config.toml
hidden_size = 384
num_attention_heads = 6
intermediate_size = 1536
hidden_act = "gelu"
attn_scale = 0.125
optimizer = "muon_variant"
schedule = "wsd"
max_steps = 9084
Each number is 128 + 32 x the weight over its row's rms, rounded and kept within 0 to 255. Layers, rows and columns count from 0. Numbers have three digits each. The size before them is the row's rms in percent of the matrix's.

# layer 10 MLP up, 1536x384, rms 0.102, rows 1470-1535, columns 192-255
097:089178141135121138081185172120071112167112095108108088124089125164208136172121131138144145147179100129162129112150096127122162076136052130128131097110120174157086142150135117157148088141105119
099:172118100142151142083078147142117122124142081141120112153151184104160111226141144156137141105099150104186152166156099115079116144080114180126110065111156102160130130144126129104057115054099098
086:131145136084107079138174182152106110167132148101141086101103138111110164142066112126141140145059153125124158105161147135162169149147137155100062119144091187106151102129085111086105149150187106
099:194124127153112143178083124080122144116208137187156154090085125125163125142147101121157171119111149053155026123155162117137110106103069157167096160178144161167044128057152156116108057117110133
103:122189173131121116147121073109092113142131130128143078134154142116105158122086123152144107132189078096170116158140174098117152103097106107068090172119129140117169143076104163140111103128136114
100:043156087133093126093094120117133138122129075113140128078119143093145149128146079130101139094091113070099106121155168115181098133113106131187104114169155112197134107069137135134162099124072181
100:135088135141154124112108098104118095137020087101190093075134186157109151149180150148103064127138204148107219188144110115077160131122082098146103115131111162112127130099148174105116103149136130
102:167170093114153116115150164154122149100126122184134102124135198138061148168154143105159135149128135141133095206123111117118166106131089083093139113121124126124172120167114107063056107085141126
103:054097105146113101145163063081072150104201082071153139166154067114128084148156139128107116122133105098087081054139164071140097120042131163158162108109114090130106157146077116108091138108055164
105:111109105108099057064091089091068166076101191136075093140102149139174104107094107172149133100145172125126090137146091161127121126128161214128090155140115105107165145110141110115127171154075114
101:082130144160122138116177110143149075147110128104092129170148134109152223130116140122147105139164116136072173153061145107144143092160164160146182068080121145061119106077153095129123138142106093
097:110060135148106159112097130101111098117139136173176220103118139156128142111164128121100161097136077192069077123175093153100145106098157129142233092143192175115157114105067185167118095192102101
100:113090173129106144146166087114107065142161130158081076118156121093130134124114164108094095100121175060086134088134126149134139134131175134173163050085147166105155124098148133106156107162107144
100:141125162100149132169147179114137134141165148063105087109178175130172200095162191162122140155155111167065140094122094205143037129109104149133146123197156169115112094122112082155159125164131142
102:104128159100080110121171087111122120164181190128128185163177099092123158123147139101134091145173107176057109090114154128118168065098129130062101181180102181126101145134084181186117087134096108
095:107124138177125111156094161175068136137163079167106116143110128160114108130131114150145160155137151125104143109168089156124126151161170157142087102179162179109104091174101143090159093163121144
097:078161183130111107142136186138114162157191095142111112133132149167167131148150121134077165136138104123074136143100149094114144107111145170179130119129073164078108121077112155193155120103087127
099:157156093154178163134109125109045150101117156164119138151152075165093177153089103135166187134194119080076110156099139117140080145078159180108072125108158080134237118166136203107139124109145092
099:117112128144120145145110144084151088139091076142131144133112102148109135111115174055094093136080092162104096144160130098125134124158161083123113126133135107147205089101095105163173077154086147
111:218087121096115157189142144095122113108150108083094141123113162127117135138129120089119100116091149164067179140144118108105079143124147073110142107139134144072149148164196087144146089101077125
103:148128143192101142179154129075140122130169106164093133107120163068147134182165133117072128125156120118083089089106136152121148115162171160146162140106141142165127145146150131168121170152106155
099:057138152140117082083131079120090100094123153173112138123113176163161086108162109118124140109131108131140106133152125105082186065116097159139137145147177114100138134167154131107093146111138131
097:120135098133086149167126090076135081158114134088121119135129144182116161097104134193126123077124125100084130120108160102170123094163129134176099113128098117115135094169158152133164072146189180
090:171147180143174178058181147140118119162135103139176112096188149153158127169161111164106080155203114119143173117125057145140128173138177072115137144127136105173069083112118160148097140138133154
090:122144177088214199182076093105142117129135110172168108147159154140138102162120112127086088122126199138177114091034130113138190104126140051143152127123156063154119109158082155151134099130158162
100:110111142084196142122136124135081150171107154153155101162166131107134097053135055150185129134164079127070140134110108154137081145136130177155230200140183175152146135195138152094130175120104138
096:132097122130159168168201138075125136147133135112124073121122125146095088115188137116117140159121135128116178154078072128121150140123150138116115128112095084148172049086182068078181168102147142
104:157097146090109088163120190148186132112076124175126178102128116131068051111082168116174144088083118136122181157116177121074069120103124112129102139094104136167110144097145191114104144130064113
105:060124124162092163104130148127137182089064074135123169093167161166100103128089133160123107142115157094187088143119118110096128147167104129179096140169133122152134170150130092124173076108139153
103:169140126133099114102173125059134110172148118115137096173173143152175120154134193111108144096091151101090124084067100082138196123086122207091173155115163144155130165082067135154097129081057089
102:089162108123139144124093149168068148139118091126154069164171131140171102081097089163202119178122132125137114140095145117160084091152104157117118135098152171127166154094139155073107173091147138
098:097150091086094102175076091092109093153137134126097135125118149085092166181142116076137082108112115085200189142134174066163075126154100083131082086113098105141093109154153169096123133124158112
099:135141132141133085155144209139092152106107078143158053082130177090146102130119151073133120153161144107143171128145071115140202173136209123156164115094129138115095113055155141148144151060125177
097:143164089121175168142110092185133114139155124132192157108181140173099143073114144127089123089188129145140147109149102116141098091180165157112149128157152143114111194122167131184236162087116139
100:166109122168119146165085084144158161183148180151080111125160168112093080163112181112093116100146070176092123117089181161067111115077124163113126133157078175133146128144110120095117119158223135
100:181128129128157102147088101087116076124173139113072091122120070101135116140072106117106154223146066099135097142073129165155088179112122139146107094140123097132192120110183146147090144119092104
093:099095095146062168013063121090130105150170167208110169154162091119083067129071115126146115120107116115129132117130170096135116134192113155133153121111130095115108065070124151130143161148150168
109:142135137135070145135101132134133103062158214170123112127094051102154110105118091164113098105140073165162178131087100097092151122114179121073130137134148154106087106069117081141127089144115164
106:103132128098092089178150143097104125113116183139149094089075190103081098116132130161138148096131117180164158099145113144071211124106188149131159154147143126177145144060130095084102150074137173
095:122127128138115175080099149201176101112114151083123126124206169138114107107131106109144153075141194072135137130144164128097087137185148205117207109161127156138140142096119094115176167151110154
104:137079164111124138165108128130163150177159090106152084113125142129090118148174163117071121127080152092105118082114172139128149121146117133136097053123158110176112176180108126099133135132130120
099:089149142130114107182163182175170093157149122110099127144131100154151172097036113170148137120147140078118124098091138093126107140103189156169109162137103188143172173097091093170142072148133134
103:166095096141119165126134141150151103102090093167130089119152080067096115096180127138117062176144110176155104140147157101112117156108106119101134136124126125113079107126088163118096126185147112
098:155125098132143187126092158183130080112118164117113179142072142142150119132069140171128126096084174134212084150132146101128142147143067124176228118153173146135136104126136176155145116104118192
099:149102112111139115184112125112123103151203239161153155117132147189121140118107096161140124117134105159097138128128107091095112126161146123140148141110129101089138151107142135087121056103117127
090:109110102133109150115161135121101117117158149107162125113146145149156157127102106119074090131158038152135119100146114133115155124176095198108102156147182070082128217160149118164112154164132140
091:117121090197132154127166151102143108151160130156159203178154107097091140146116161144112082184125061148123168132150132119153078103174072112066140106123054097102109108132166113168157154134106124
105:180158173185167149153112109136085117131121117172165102119137147136151065152203155138135124032188149095070108077133151100079189168107111087114169138167144081080128093097139166135146168095077150
102:133155105159115114109093131168137107158182087099128155135132113138103104118178128155169127114188093147117132079142113119129122158128130171155120139221143133147120155114123124109090114118131124
105:072116144225109074061107111133157127153172125103136145105160102119107119200123094127069151119149098116096106164106170149127127096166084156149091101135126093109148160085088080101080123125119126
106:137174113109087132112172111146102120117132136056144157123144084120099148132109107127114077098187100104095126127110161110120104119135133062155094147123109129139125163105081132152181140137070190
099:148115129121133236151117157095099127140178131166135119114152173110168127131163151111048116136190115142158096140117090140137109140103166118088079173135174135134106097115141163127129136131129150
098:106088104058077123194124122132167111105160122128100085139172175129100178129139153116134150094135132165152157203140098103109159111156113119115209153118157108088176052169035156108112182105173134
099:167154057109063111146145139127104151153132149172171152090117170146199113163099058131164167143112143149104139090126072142140150127163146105127150148107137147160123097158110100144082043120096128
102:140143070180175074116106167143099109148134097150047071170120087146102088121105183107141143143159097136100129059117122089071109168117133165130155123136156120118089139081173120103139098167139169
095:118116185053149121111112166089117195206143118119092152124181110096125140083178136170147095130177146062184068136166163125159153152133126195132110104158101136103108124132120116126151137099090140
101:168068129167146148159071168122139113086112135144098096128108074102146108085145083104081112158121155113119117160197141090153150125170105129134111075150131164145146104133119142171084112128125123
098:102146177156150140060116157147108176166119099146193128140108108107148121098110113125085171163161147082071181112163079126110139132142125163145137150158113159114126098179058071096088130168105104
120:196135136143079129130091148188100126056172133148147078136121124105112120178092142156154129130138135093155231111049056137118108158141123119123094179128151127140076082060114117148167097101110158
103:111098146111147091105147119074203108149127119140059105119098166090131067084135113135130108144132137148095111133153134039103158196103138174180117129148110138092108101117095123127143153096082163
103:115102089143112144116129140093109122110163134110087126166106122155118108154197135112149165145080205180092147148191087125057139153119140087171110158107160133131150106110148151116133091073082156
105:153123145143127094150075144184104074128146101107091153181110147164153195106121095136110079176082191137103137095152142165148120127101132078160110136103153166100175081123139149195113124142129058
099:203060094132154143156110139148152118154140178134099132162133144157110146132164163090112115091127081078142045131139165124139154087158162152142117132194142154131142112079128156105131158106162088
094:157147132133129081161135155110082113093217040168124131137118110141140151100130154122105086123174104050124173120129126139112080114095121091147141136124110114154138125138070078117189185168128145
100:112141124071118118171141180104119128139106123143122115175090141116133144109100113117095097132115142108104155035127122108170135174128112070154148107090140167150066196119084163152183130110102157
108:101138076100123139208091121096127039087137198126086158106114127093107171145106116110092131121104079082144199164123173104149156107160132086088150200171110059103120155080144132091210137125074113